config = dict(
    num_attention_heads=7,
    positions='learned',
    attn_scale=0.125,
    bias='all',
    tie_word_embeddings=True,
    init_std_qkv=0.012,
    learning_rate=0.000475,
    beta1=0.95,
    max_grad_norm=1.0,
    decay_shape='linear',
    max_seq_len=512,
    doc_mask=True,
    dataset='wikipedia_en',
)
Each number is 128 + 24 x the weight over the matrix's rms, rounded and kept within 0 to 255. Layers, rows and columns count from 0. Numbers have three digits each.

# down: layer 3 MLP down (transposed), 2240x448, rms 0.00942, rows 1242-1341, columns 256-319
# up: layer 3 MLP up, 2240x448, rms 0.0138, rows 1243-1342, columns 256-319
down1242:128125129130107111134131146131140146111122119070138131130121121137151107129120153143109123128126124136147113136122100150138145119125141121135151122128130124118142132147134136107123097129119115
up1243:107159148113114140129135149068155126128128118130127134138145128123115126139115118147154123140130135143107121130092137139101138132135149111127115100118081122142093157148130132140147129147136130
down1243:089117110142127124085099128156133164125105142124110147142107124131117104122139132101110108117101146086152092129121132113148118141113146134122124133127123148114149134088109162118127145126090120
up1244:118081141139150148133114147123102151119136129136114116132131163153077112132135126140165098132108152123116120094116142122103117111120158131130111118110084134157099160137219126124141110141173099
down1244:145161130133132097137164116122140115132124107112124120123110100113136168088116125115112162097148115158118151156127137109143138106125146113128115143166146138117154104129106168122107101109133148
up1245:132188106089174114087173067133139113072151141136133132155075154179093107062154145134126144140128163144181125152133176116083075183145154150119121091107136094158137134070105129174089094126171140
down1245:125129144100117115103133181102104135132113144117106123138115076130156126166159130106135129166114175114133143145135076116147159146143123146144182135129094123120122136153133083059105130111146138
up1246:105110139137148134124112157130143112145137122120118121123121140123110145122133120122149156135107113109091129134123143127168129124139106112143118138117110134148113120110105127144138121135137131
down1246:123110122136141122098137119131134137108113138178135127125123123124135104136142101133126110101119137120147109110131124114106122111114142143138116120138132128126121128138117094150124171141120128
up1247:165132110127124104154130118120139120144148104157107152144119119145115148124167108119126146092135144140130087123142116114138153143125107117154120149110124142150115138119156146136106141097123098
down1247:081120164120123115096148150119153104114117113116151102133129126096147093147100155145117121157136127122121182126117138153138130121172154171106155115156140127119138131161110106085147125155122109
up1248:147121129090087091111127101161111108142133105095154130126116146097136126149072126144119141095112128131134153145139134131153138170077140149114110148138139141151124102130079108146132106108145121
down1248:121159111119099160134137116126117166121096151190121142124113121143127093121152147156172135122135165121110127149131123081115157145142072113108138112125119188106100157115172128118132087164122133
up1249:111111145136140147110125098130139121129159145145119117110124135120124125110124151130132150132146127125132148129153120124119144129122134106130136116128130125100128131125138120129114139129125136
down1249:122125126127117119116134130137112138116119113115132147126120138140123133142150123124127122143130142108122138118127153115100095141151117143124124149125137124136138129137135117132135132131119131
up1250:128145136113141080145187131112139104121126116120111116094113124117160126133105159034128137203095166138125140101118133093114117129150102125144131120130168079108119163160157148125108138134129147
down1250:166129090089124163157124089160109123137135152114138147178098097161121126104118109107129167098144108108161128091153146152138127146135153133184170155125136103131157112117138090112085144120111130
up1251:144094162096126100126108104116157112134125155142133118128119129114130130135152124111135133076125105110116145137131116148136147117106133125153135102114128119145166129117131156114136148123133137
down1251:126145102137153146133131152118128118123144089121145112099122133139133166097119139112111128113129120178141135120126116126117117086149136110087105140101122112123111113137120106129131103150147111
up1252:106110170093112128111153149112114156149118149110097090127160116152086129144115127113151103172100214137135123101121138141171167146082122134140126090188109120138141107140131120132158124157110141
down1252:103102111170113107150096149095118160169122121144137152151166109088132108102141100124141136084106150065093112131122154133102133173158132148089125132155158125102116110135194120128136145088170140
up1253:150154119087129116141099180141154105134093075110118105116131103139110129130179149115184120104117127157136123140158137164156149174133145101181109074157105130162138205120124100148158100107121127
down1253:117132122098135101104142093175182167143132122112140135125104126142135178109122116136141142161154206085105115133112093182094112105079110156125129120187115162163141096079137137087100127108130145
up1254:096153173119152131093105095129134078139151127127125162119160156098152089107149151127175143107146139137102152142110134122160118117140164130141093158117146131140130131077121149135152142125136156
down1254:119118139149116143170090125113118141113108139073149110165084095163122155127107139130095086113119118122149119104102151131130145157129106089116142133126145145118132122131151121130147156147128131
up1255:140146129100161155143095139169136091207080142121085143120113136104143052173142124079145113138122085142134139129170142138122140136105115087082129103187185155102144103056093148176118119108128081
down1255:097093080167124118135109124112075131117136134120140161106080176148121117104097120144153165123104092198115117120100122133162122126129105136125154167114084125144168134137125152153077124165159131
up1256:100158128090136151126154150193129136117100083085178112050105142243186118170171138091092138136135140122145097154157119168117153142135129132151103094119122078158174087131146119127153167141173185
down1256:167070123197148094138106083157127120179101080119117122145123153163148140111118189123154178114144189110135082175166091140206173105073119149180134133088126097116178142137163119179133119131163123
up1257:131113121127151110134129178112149127130118141126118129129106130147135130118122130141131128118130132134132143143135125116111121137112132141138134143131125133145134139113100131121124129107126121
down1257:134151139121117129121147099141121136126119108139119133117133126114134129152126127129144130140106131134113124109137133126134128119139129119115103127121121123098133126142147133131134120137132133
up1258:128146124125138166137149110166136114122117157112125164158112148137130096137131151147145153146172156149100132135141139152131098158112110119131130143102110119131143149137110133129105137110138116
down1258:123143127136109116121088151124138118123143124130128142119126119103122163132148120113109101118099116133164109122096122136097151116147116114113131139164126128135127115094146130155145131154145139
up1259:162149124127129097140109114128130145133148151134143138132152136107121153151154148095132123140168107133146130131129122121136141121086105119145131109095128146109158132117151171108112159151132129
down1259:127091121145107169125140147119140108163140098163098139123111110123138129173135143140143114150117107144137136133145136128140130145133120121132145125122128091143124141176118102101115127132102144
up1260:124084161127101147150167126153124125165141056087151134195156113141140120095128115100114154135099144160108122098135131151132168148089128121126131139054099083122100127145130105129127128117090139
down1260:120140104140127163094127164114102151123164138139153138118076132147135148172151129145146123084128127105145135098143148108133138173126124177138130112119113109107105079143151134138122105170114116
up1261:101160111119127149138140141154140107080131151139081142143132126122111165126122133117153152111145152158097129140144147149115127152088140094121115080129100115139144137131162137143135130140104117
down1261:125144138130106154136128135108135149157153111129149149127126149139130155122135137110135130138101100120148136113102122129140115084153158122136109134161165144147111084131109148121117163136157160
up1262:153135130125145133138136141148130123132134131089149105129117135122132136130140136117114155130146136128122106132150136147140116139105129100134138121119132122117141124136094116144166111115153131
down1262:134119139135124108110124114115137127105130134171135123107129108120118118137123102130145130116119125135124141122123105120110124136099128121137098097142103125130135106114143120144119150130123137
up1263:092100152142129110114135146101096145145137129121061148135096129103140129107140143106191075098118110168137092156093123130115136162127114141095106114116140176085126145172100137128120118124142104
down1263:123107094121128154132148144148147123114099100085108148121131109139125131113110131137166157148149128150191136137107103155090141155147116132178091087132162133104144103095119106144108102090135122
up1264:145131140141110125109115140068147094135107116092141104139081116157139117071115175161093148095083160097147156163130110117101116145137124087120145168103142115119121091132119166145117119135116142
down1264:136102083114097091154081149166087154164118124144133118108195114074078127136160114131106082148139076168135131096147134120131136091095115112109104066111081145120183108111140085130089151138138134
up1265:123127177124140159141159168108147086123141078138111168115128154105118114111156149114213155131091109228092141130150087182085087186102117075203091089112093104166132172124186087148120081111137135
down1265:145127174116165137133173158155148119083124108142099190103161142149128092105127108102138160172142142189107099162162102156114115145145074132140060122117100146161150123123165111140152083083127122
up1266:126160125114115138083121128109144156133177123126095120114117112148112126150162136114135146128172126158161132102136131161108128109144098157113127183106102141121093104179096134130169124128148113
down1266:129101133120121128149136155123116124108128108103133104088128126105145134119094139139124116134096113116131107142120109132127113183119105121155157143145119122137129130138114114115144134132180120
up1267:126128205108105121135116149096119126129143129130139090142163151106133133134117109109145147081108089144104151153136070155159128100135110096118105105127158102146153108132150137112177098097135110
down1267:127137097153112115118148146169138190144126124092142192118117135171120126120174082136120118119179190120137131145096152112142169113144179141142084124134118097081101127115092171148147147161105117
up1268:148113219134132178150140123123155132139134127098149172142148150149109127132134098149116166145100174125136159122160179186103144138133099128109122114125107130153128126166115115147083117070126120
down1268:104119122101119125110112091160125116120116153111079090140110130122167117142112129137155086083148137154136142131089122132130130121125162092142135100139114110113127126130120165118172135161126150
up1269:121116176123101119127113131125124133140125113139163132158154150159088119106108120125160134137120097149123131132165154131125141170134163119138110121138123106140091150168126132112128137152109134
down1269:101124112131118132085135120129109123129126128127097148117120112111139142124147121134129143109120144145118127137119144130112112121128106129118108115115128144120146137099147142131134135136143138
up1270:143135136158116074133173102095118129110097119117118158139143078156087159106159166100143097139150122138103137155134173140125171148172105113120105086081142191156109123151122096110149133142157133
down1270:120106093118140170133111111171154101135138144168152147142144146122147119197139121162162144099112131109137136137058134173104107110144140145170151084154091090100148100158131189116173136169119136
up1271:152131150123136140165168116096182136126120091133104121136120150202110119139140145145130133130083119141139098089147102103150144123114127123115119082142084154141115179133085147127112136121147076
down1271:098151128117131078141127127128093124106141158082156076162103114060105083142127151112134132139157169189140135136125116137141147149155187137155153143125149143125160099119131144126129060144105107
up1272:150152130071124117091118142131139119124118104107130107146104144131127124128141134084173109139129101117133131120089135140136177159125080103117118122144109123106093104156164143136101147135135125
down1272:099120173144144120125137125110126175163108145123118157134143108141130118171097123138132131075131158091113144138142128145107157174130126130164161121170147123123149110113127119121134104147130122
up1273:112115118126113139103108105137140119074164118136127128131150104108110138157097129116126142073144157141141157134126147107207082114118105116122118142125132117177177179142124120169140137124124113
down1273:121182131107132117152125141102143142132095125154130134140102134131164106128116130115168157104099145132106145122138149108117145144145120111149103167165124120139118153125158083160127152089150088
up1274:103097135103154173114131169131127158132112124095095108132124109169144119119201151126158135136108131101152129096080140134125141157151100102112092123141125142113165139123122152128119121158125148
down1274:097129112142133093122156098140131128133115151111131113144147148154159122094161145121153119135160129080093168089169104115146093137121151115099177178123107125125159134101151164156159131184163092
up1275:120159157126105118112115122136158105090123140128145104114105123127107163098138120153150146099151172099101151188143089156127095095155137065162110146140110092125144127178057153145159137173124116
down1275:151148122120126136141128111157079145150133111170130109121173150086137119152125115146127093136113108145144119126133109152144148114118109161131152073176100147125148128124131105158120126107169119
up1276:100131137140148123132121114141113129115113137143121103108129100131146134127139130115134125120141145129132134130130138144116119110133101123139119129121128120145126111139125125126129121138112129
down1276:139136120115118127139142142108122121142136132128135156135143156142104113146117130135140124126125106131120113137124113125134134131124138111111128113120131132113127118122124143136142159115133110
up1277:102093158096205122106155101148147155177111119131139094119150141218122148065111132145127132091122094123100067131173149080143134105167125148081085072122152148076130067051121139128171114115133141
down1277:172243159100052175095086143111063111080105125135122124168143093152115155113116082118099096138139130071113172106104129122172118140124157118130229164094122136107180174137145151124113081141191111
up1278:117123111128127135117149124130145118143123140138126124136119126100150141128125102133140134136113143122102148114145119140126120113117152126105135114111127133156139100145149103138140139107132123
down1278:142143131131111148151117117127145146126139122088133131131132119132107123124120145118106125112127120130150107125100107140142135155140138122149118159133115130101128146113124137113113144148104139
up1279:140106193135081098118084118123166192122144131123163128117212149146141071149141140113133172130163113140124124127187137114199107049104157145112116133103116118164185094135087155127166130115121157
down1279:078082102109157163170124095133134091164068155121169140175131163185122127039088095109135127136101125088092145135116106193099088141143152228142078146134137108082173156095122095150118120157068124
up1280:122121143072141156125077075149090129163115130117129152116130133170129175121137116119158111116113085126114118146166125129129124100094172139139123139145153127146156094137087097133154146133129133
down1280:090149130154105080086143117115148100139141091141120114160155126104111127156129158139109106170154134107112128143086141115119174082093054109064132179075121118126088146137140136131122172143119155
up1281:133135149146111131151162152072121144140132137134095105110116122099167129114113106085185146154156152132143154122113178160109125118128083114147132165076123141096129115180151080135169133155116128
down1281:090105123178152131135113169143154115102143108108128164112133148163117120136132134082149137134122138121143105121080137163121164149121160093162166121120128135148133166104117116116121118103147102
up1282:141131126118134113127131130115134159133128110163124140128136134130119127138150130127125144145141128119137138134139139127116135132113109123139107119130137136152151126151117120120125130109117139
down1282:115119115131125143142120132129140097117135134105130116125127106129157116119117133124144126110139117137134122107114121128137125148138148123131142148124118120120108130125125144134124133137133116
up1283:112161127076098085093164161125194136110107136122139133082119118124153123114134145098140137127134140122093148111105094095119148146068100090109145120114109159163123136159187149121139146149134103
down1283:129108149111130170130109117095120159111097108102119146148099100119129099140134134130126147122114143166163116131143129119120105080137134124180167127129137116177157142154091135100122148155101136
up1284:158140133135144122161122126163132082104157087121136152140161126124154120123145123104134147084177073128132127110107106117063095095110122131135123155073131164113170110107069167096134129086127109
down1284:110184110105113072125110138115092106091156074100106098121122126175083110085103157108113117114127078110159122167109068132151148105110140146078146109122151135136114113130165084103119132114139126
up1285:122160145139090181117147144128116104146100109094101156120171102111160082141128103084140102159145161111087109143112124169113146161117125128075142143141109114141138137134156158143157127154136126
down1285:155066105136137144164141165102102176115123107140110119136083120112146104131109126087152084145132092159094150114113132113084135098130112096143118136112134143128159117114147145115076138184128146
up1286:111127110136129137146127113140112130096122139127147096135116131131163149137136145149155138164153112140110178149145117138097118124104120096108140156135160103117141130112111113090115121114122143
down1286:143139136129134106116124145124134142111145106116133150122145120139098130124133105099108137124116138110146082108101118131146136113122149152115119093129106135143118132133119136169123151146132134
up1287:175160186130160124094109104159154108156164063129100145150158137148150195106123121092122119113110112133143107143094175152139117084099102108083126136110123137156133166158172141124088127109186124
down1287:152090112111114129134168138158116102081087122119118111133070129172133111174127126132109125101166102128079182104155143091095110140100090115142158143078148112104141099098112085096074115144048130
up1288:131107121108109133135151134122132176117119123151126157109155100111155093151145110131124140138140149133127124104159156100142102128136118109120121129155112131154076120107107138132096146153132125
down1288:115129115139126149147134116144102110110147142083126104142106166129114161120166123141118064120105124122112106150084126150121157175140138129123130118119162142105156131131148145106119148128159140
up1289:151128143151138135124125148126104160129169099133121109089094114054128156134136115181186187128095117124078147164176113172219109135147130142229124134133122109203105121128150152151182123115121143
down1289:130165142145086131132129086139124124112121119097149090173146155177111151100131141087099159153171126110166088084116175107102146123145145107086141147125064101110110148134130104125124090180124143
up1290:130126120118125106126122169163137119150108120138155142130157153133157149107111133117147159115132155169114138101100083132146175104028127116174144124103096134134161112160172156126123136129122119
down1290:130111122141147105126145096099121158106124099136091117148098126148122129150126100089130146151120118067155148155127145104135125162135148154153121112141135080117140168139123096159129115134167174
up1291:138143137130086111132102146154138146131135114137117131112131105091111166127150124143124151114087086135120126150155107131162115147140128120149121126094146107127111139110105116129131130106120127
down1291:126132106139105134116159135107119137147142109158114162120142137118142144161133105148117112148135142111128117125117113074129143088126123159104142104146097130159134105109150128137141151145101070
up1292:176117115115128125161103141126152141079164142136158104096139115142152155134105136122109140153126138114129140131131096123158151102112152119109122119095105134138134113145152153135121116150123143
down1292:122101143137098135141117120116133128120104117158138132154144103125119115151133108121102134126140110125100125129130146123131093131114083115121106122145129134114142133132123092085149131117155110
up1293:133144130142117148150132139118135123160140148110149144133119116146127139132123125143149159122112112120113114108136106104144131116147112121110133145127132153118141125122111154127129130149129078
down1293:148133125144117125124135125156157144114111117128117107136142163100150094105112139106126104132125124132128159132120139150101144121125138161141136118134134139135113138135127095079145093129156137
up1294:133127142148104132128107174048130143091118134114153134115118079124128139099147127120177145127084143167137146144157107118121089160087162125151125114109120092122097143139152122160067137142106132
down1294:121176168156126112134068084136122130113126126132128121141150139090142135147128101114110134141144124141120115104114172119159050128155095139122138152146149123140160099094112134116106115089144115
up1295:163149100184109138091129057166118131080162141117186099159104091095063111131149128141155147152132178153100097130100121138181088147115057066167159105140119127110129078136137113174124092145111112
down1295:137130163087188073154118186140165125117126119089106099107122129179154143188146142128131157129130053146154158126084124134108170052149112129103116126128148158094140147175089121168108170027151149
up1296:101152161091148122066151126155109136158105154127130102136123134195106141066147140112161138107129157122136125103147143063090085117130141141100121096182123073112130136144112183163140131122094143
down1296:094128132128114139101111103114122152113099102103087133157098129156115107151140145097144112092118113126135187133130095119162129092126109092155105141088138150108154096152140140144147129129118101
up1297:111128131085119140133128116093142137126120087159132108133146142131158117153127106138143172139120127142137125152140127104093163122121118130121124131130148171198165129146108104129177123118147151
down1297:132131109167125111152134120108104137129125155100136094130128122133124132124116153101117123101128126109114126126079119102152103142132168109131129132110123139096087152122125105149108133093150101
up1298:109179172107163145133120121162127105089129100089119154118134163139097144138124175101130144123146144159145134174182082113105139098161123122101123091076180182161148092089121164130114108106140104
down1298:121074086118142115104113119117115141131119151130141138132107122131146121144108143129091147129081116081081147127132139180116161138140156179110087157171110109141094102165150081103107134104114142
up1299:106132123128114133125110108146141145139115116157129146114109129124110104121147114150134131123147101135127128144126137096134123124136128114123133144150145138122127122116116141137125130120120104
down1299:118116132117133136112133158138114119093145130098109129142129118129174130106108131104112129131132126141152132107135121162126141115153141172140145133131120137113116147149155118089120073127134131
up1300:128107057107112112128136135143094108185147133128142128139111128154086147122125140200137134129115112140153118165146151149170139131099116141168132101166093145117100126121118138159153128085140129
down1300:129136148140113135110139113107137141097121110139124141130139141087159140113125104104140118153132141105114118132119107114112127118122139139106141138107161151136118140109145111154110121130126126
up1301:131142139148159122145109120127108133151180118138091166111129066104110132130202122139161116107111150141149117166133173142137135144139128102141124118111105093151156115118167121136120118120133140
down1301:090119103106104133108170099130141138154084104160143097142163165145143129140129143089109143130150121153102123080108106108132156101132158208079162163131154195081101130125095138082136119119129123
up1302:147144129162102166115095136119127111123142142107142163107163105109136110128139141151103143098153141147080141180110141125159122121096126149091127131144134159149137111127142117152076115162117133
down1302:161092127109154133129141133127156162131112130151081106134133132129178128108113122093170126126136100133120202082110124109113093156128155153149124142143145129128139124097141176119147096094158115
up1303:112147124135103101103125144136150135114183087109119142111126133167121139095106117100119123131137097094149137179093114123131117143125108105137118116149125130134117099104139161140129140138163156
down1303:133136151120113132131139116138115121140117110149106115147151125131128142129147152155174145138111131142125146113139134100102135126117121148121104154096121143112138155145111080114134122121136116
up1304:125117145144107135134098111128134135122119115128141106151133131107140098144131129118138171146098110122144107115139106133101120153132118118106145144145129116127121104128150122123111109114142140
down1304:134147095120111110119132139140138158135150110130114125115127118140134124126122095138104112102133117098089152126176144097111117122141141113124102139121153132114119143121089132125145181148125125
up1305:087100175114097144191121157134173150085118125150099105140105202097128145125114086100065135137199123155105095125165043103208056116157100116126122128167131076170155164151170090155151121142137123
down1305:105163110145129087083081150158151134148137144126161161155101128110142132128167140135175069146103127108151149177081176156134137145140147171137154222154127062142124151111144111121123132152153134
up1306:134108123121126077117123156102170115141150156080133108120125149148056114116094103083117150148153156116095192133132120187091098113079157160097141120112123085109152099156158145152102143126174103
down1306:110105109133127154164114151131120119078129088118128165178105125130159181132127096124107155116097131197153132126144140133202136150151125146172107110172147130137107161083141123124116100115125175
up1307:162137157116128099123124131116116147134163094109115138133139127156122179109143127124153123160118129139134132114134127132164110140127104097135125158115108091099101161139129083119127128103113134
down1307:124119121124122114108120105147124112119123135145116118112127132100123094127135135121159116098139119091105137119108116123119115132126136145120146099150154148126145107107120145117126142134112125
up1308:186139129156148126160173095118164115113114152124167144097148089168107098120167122104092161145113132123093124067132123108107082120082115090112119150175091075168146137151155133158121163127153127
down1308:110082143143135095133110120111136169156120108177153138141105169117123115075140122142095100118141126119145099138140093089122139120168117156154124126105159116072120121122105116090110113100108117
up1309:171157144158143145119144115115126129172163128149141119064125106111126111120112117138153113110119120164116105122150070096112093168117128093168093119160139097175125116133132138123169117141104104
down1309:121159098126107144164123130134125114151122165144145103139118168151150144128106144119120148117182128077083153133127147147155129130168137118114147112118115134087098121106143133124105112095139104
up1310:115121114108133144132151155122128143134113124159113158089140096123167128072095112128210159158152146148101149139131135115160140161115079105131122161176116136127109167145158163135158135150137110
down1310:110140151119142106126090072109113127042158136134133055164109135144113125130179149134105078121128124043148145109160135141063061093128129126128177113106106108147156091121120128121115119124089129
up1311:115135142139134130134143166094117090123120146105116120130144118114147146146140134124144108124116106119146145154100129146119148178122153148093109139105109123095130106151116126098126141133129132
down1311:143132102145136147128159164153127132115147107159128151139111128106150108131101154121122139130154126095129160139147148094116129145131132102154143112134116131136141121104127115116129108102149117
up1312:098094127128134108119106102158148125102132130138153123137080132123120140115139141113116121125112150131108118159132159162071109135113114164177131142102135100144168141102134104143114117151147134
down1312:111138130161129113152126125111145157113133121127143134107140122143129128135125108151160120120140126119158141121163108117144105077138141130116062107155095119081092107181112122104139098126081078
up1313:164160111142127128132142123110151139115132145126106138105116135124108122127148156100114137112116140122116116112088173117144130115126160127138106084104128145169146148138126174146121148127123132
down1313:111126146114102177111124138105123116149122105154157110148107127125152133152119132151141087127116116163127155146117112139089132132164119121128111156163137155108140108095122123122115100150101127
up1314:122139202129093137049095157130122135144142143137119135152125056112163132130133145147185128067135111114158088132059108079119146117058157117112107135110163148128135146124087121133086104130153119
down1314:119130121131187160125072127108084158170122175038089108126071176115151149097159139040155149117138100108176159097148135144077152172109154079176140125143135133079166124126118132154109173174165107
up1315:174132126134105140155050129095169091119173186116098089123114095108127132117144092111143152106104158132103144113167188141090070141143102091140142119195147140190109178075129106147134131136158124
down1315:139058186138156129107191092176142140116115061122173165136104159151110105104104096138093135180152165158138110168104057156166103088136179153130086091100134102070169089155085146134107104116186138
up1316:128150116117138123125151144101115139117111115095106118115110117162144137109127161145143146106139110128132128129115097117136144163121129151114137140130090146138112126101130135128137141153143141
down1316:141108150149134145150127114130150110135150118152100133125154132115124152146115123109102124167114147142152126130111158120114122086118153136126129120131163124127146109146141084159121118097122133
up1317:139140160117077131125131146134123100160094116136132187083114113136107148112138139146115099122176110153110122148079121092149130184064141164166134094159110139153125122143119102134110129093162097
down1317:116085095151161112102120089129128117129133156189135138142139143103160087127118114119133106142080136094146148145139104152150129133092140136095159119112143122161112146118146102135148110133147105
up1318:119098143128133102104110130124121102158160129140133123067141109129176192137113121099137159098153168143107147119129092132113135110093107143071126112089122144122129122135144099172134152127089154
down1318:115116114135140138143146103095135145083121122157119123137095136135108139167117110149128127138093134103114136127120105105164134163142118162155124129140122091122150137146107158161133104116131140
up1319:130195155084141128140184116102123141165129145158135095114136131122112124161127074146124167146092094127099091159202170094155079133141152115139127162177121108139148160183114175110183115126132145
down1319:151128138138127183126069146153120086111153121135104127193159170165117113127160206142176145117119168117102113083095106162131114119137156159147129134094133145115106112112140132199100139162148154
up1320:107112141157159142112119117147155116102154109119141119147104117111083154129150097185175174152092130106103138130163134145116170129122117122152133116129106105159101131145129096173144127133143141
down1320:140132132129083148129124167094152136135095107137158109132172135148139120123146116107116136140139143150163133100139106112130114135136124148129117155172115122104128143106120116134087146109108124
up1321:120152114127124132114125136134126098120101117105148150113107135127124171158162103133146149115112132121108110126167159113141142091141068161148130117138126150123072139121093150166129127070130133
down1321:142129132110111116155110138137130125121166134134119086104133135112169084111132128100105130160142096148140097134129070145139098152106180150117115149144120125136156126133131079099118107137121116
up1322:103127142110159115161206159125136100123135147145086177146144099122132113125064127139172085202126150133123196100122172087123132195100127113070135102143163189174175151185109094172196141117137110
down1322:142074101150128123108166127107118118114104101077101064143140137152108162165131140131153111120110156112140132163066108152120110084156138082129172108128110138086141098108143166197111139103175149
up1323:141209163090151084126084128133148129124152147106165138128177122174099162138164120145119150057125134124121082097139145127159105131120167132115124129122107109185126149174135096114089096132150130
down1323:105143165126118126076155078126143129127169143175087051146139159086126154145114157124160108109121161103160144156122122107111144122091123142094147125112163129110122130089121134121125121154151137
up1324:123094131139145059115169105112137096083066116138152117131136066119108171178139136124094158161047125141182174127129141126147152078088097162145124074138124092103086125186122139125131148090161095
down1324:138123176133104178172126173145107128138141117122104161157107136162175086004133111185147125144175181180160149120181184171115175149169125069141147185127131139085118200087124141077104154111100132
up1325:116149134136135146134117125097144117136118133144130130094136118115140115117122115147135153161125112131128105126137138117126149138134138126124130154122123141143131146112123145125140113144127109
down1325:121097099108105103119135127114136177120141156139141098168121112145150137143120159125134116117142135088120115097116135148120123153120140136123131104132117127127135105127125136134140119123113129
up1326:099147144130143104094126189125118123155140100106107153107144118117094132099118147116174155114116139143153140151114185093139126143137061124129144131123137093174076151164105108136080116148149144
down1326:098115109119160122103144069068130163115091143159161106116090166132164122141114125149147121129069153124144119133149131083093191079150114132150184104131124128083120112096161095169120160133148109
up1327:110126130110127136129097130141120081135147169111102119128137151109142093146113114166170136143168132134114114105146138114116122112112129094106129108164180115156091136118128137126175140113144158
down1327:121103109118134122115148120155109132139109091096197118123138141144098151110128127113090115162133122180164076127164111155142127158084130175167125138086133127101133121138177108138077136164131126
up1328:136110134119121138133092151153128129121136119125114141113106126170112113111151134108146122107134132139114098124137133126120139131091114134137124114113116114112131139137130115109119123123125137
down1328:107143115145150100124146124122113133129145145149146124102113129076135142146110114143116137124142117129133135113116111102130134138129158119137145149161129131128131149125110144158131108140109089
up1329:146185120068120066106119124110154084098125121130114081085127157123142182112162153107144164145130108096127155140154104120162152133075156090182123135112168093108119155191139154174137141135137121
down1329:124132122118074146190159109148129131116098150116131088167156129150098137185127132129152124095073149131133139106151147139153118180126081149161110123078132134128143142144148094132080167125186146
up1330:138131156133129116107112125128157111140124137120114121121118125144131160140106131128115105107114150111113144115112116141121132129098094134118124116131137133124138129126097150119116138162117127
down1330:141129102126126182165154131130125119132117120143122111126126128110145108130128099137149140145123103137121117124163137130156127123149137106133125123128134126137133130166155122150130121129124125
up1331:130206111148182141157144111134122093132128129131100143072135131144153163154124170106105107131132093118136196108122163105101097161088077130101114144078162187141107132129126120105167134123133076
down1331:110098123075125141100113121152123105126091101088128156137178117088128099092152094153134149141151137123125095127133114181136130091159109131088170128140056126128086105084162108134182166121123124
up1332:129118150164079120117148161087103136137139115139125102090128106142110140127130136162154098118132146124126099115139130094081128144126108115157110170110121131161117143120106119136147116148119103
down1332:120133132130148103126114141114104135151129117118153118125141151149137114113130131118142114122128122093134113126136114108135155082152165092122124100152133143125129120145104130139132134144126117
up1333:132087162131142152108097136094129123143127138142143127112135141117127148103103091137135136153125127158111138122093141118121112137139095122110152104119140129145144121101110145116130136124123131
down1333:132138106137151127144136116137098147120118124121143112131112106142144114165150142124128138124128122107140122133133137165135121159130154128124083144123104119096137144122148116138132126141119117
up1334:099121138103135150115089110105129137121149151124125145093090149100106119127127114146106111129123162095161119167165138141107139099099171049140115156119188116163131160087164164174139132121100142
down1334:151113116121100139140136110120124080136104100119104184111142146095131160129142115118152147159133131167101110106121122141133127118165098135101133096148089133109107110154141159120136135154158142
up1335:098165132178103093125071136118088159132104087122122122135091126129140168161151134096151132186084145129129170123117114137137118151112098130149135121104110131159140164127162138134110125135135134
down1335:122165072132153136090162119115134165126153129149131125110121133100103108085129100138148131072140121089129129143108142102119126124133111139120128126125123121091158114131109160150128121154156090
up1336:124126119111170129125128146155116097111107142115110118128130134139136125114134136154133124132132154150129141147161116129143129195103110123099138146109131170153142146112136104135124097128117117
down1336:129119150118122119121144095121112160124133109129141120131112116116120126142142124146140143152120131131154149116112120126125125095120167146146103113133113131131114120139130146125111133112114120
up1337:131136135106117132143137117123150126131118120112116126140106136140125133108118155128103113137138143141136094120143131132109151148111112116116137132119127137125132140093128138107138128140151142
down1337:140130113129135121106130139130102140113116131141138142138118125124151111148118116138126144121133110115128161143136136124133118106131144155154107123124134132139135121155150128139123102105111138
up1338:140105132148140125139138145117104159119134120146108126090155109133123139121129088130125122167129102136140111127129130132109152137101118130130120112132139130120150136109130123141135138157137142
down1338:129127130131110106125130105106130113116114140115139104133117128123128140134125143130142130105140135114104153137136127128143128146136147098131139125119125123139124131177154152124112141126110141
up1339:112141114125134159166147140105111126134123130130133114117134126121132124127143127118169143131124126146110132127145132106102159103125134116117111151131137133140140127115129129154138156118153111
down1339:143129143133131102099137116153128118140124132125132148121117132135145116127108120114115114137142115096137127123114131145144114167124134129136120101128133105095125124127140133117130134123121162
up1340:167089146101137157130144120139115123074104105131100182080118126112141116086123098131100126142132095139097123123112122134139159126150118126166102116144141105118150122148148132149135122106122131
down1340:103159079109133118126124136135163122158139136147158091138140132151122118136129139118160104095134149133125163146117145129145102092114140112117112143105112121160114111138149133147114132132134124
up1341:140135138114132095141131101134178133135148157108136112155095124158114140096096175158115157157127183115111117122144105124106070130147154118131115073124155150088103160142136122085116128148071134
down1341:163144102134172115138131153159124148141096141102077112098146099100133158135136121133202085131109146113113131147114157175121141103119128139108104107182133106178167079100120112152121127140136159
up1342:139176102106040174098115108125143134134037158121039100136115096105131125133148158153154087138153128153129114091119142113149118145121071117147133094085101189183144173131130126156137122139132086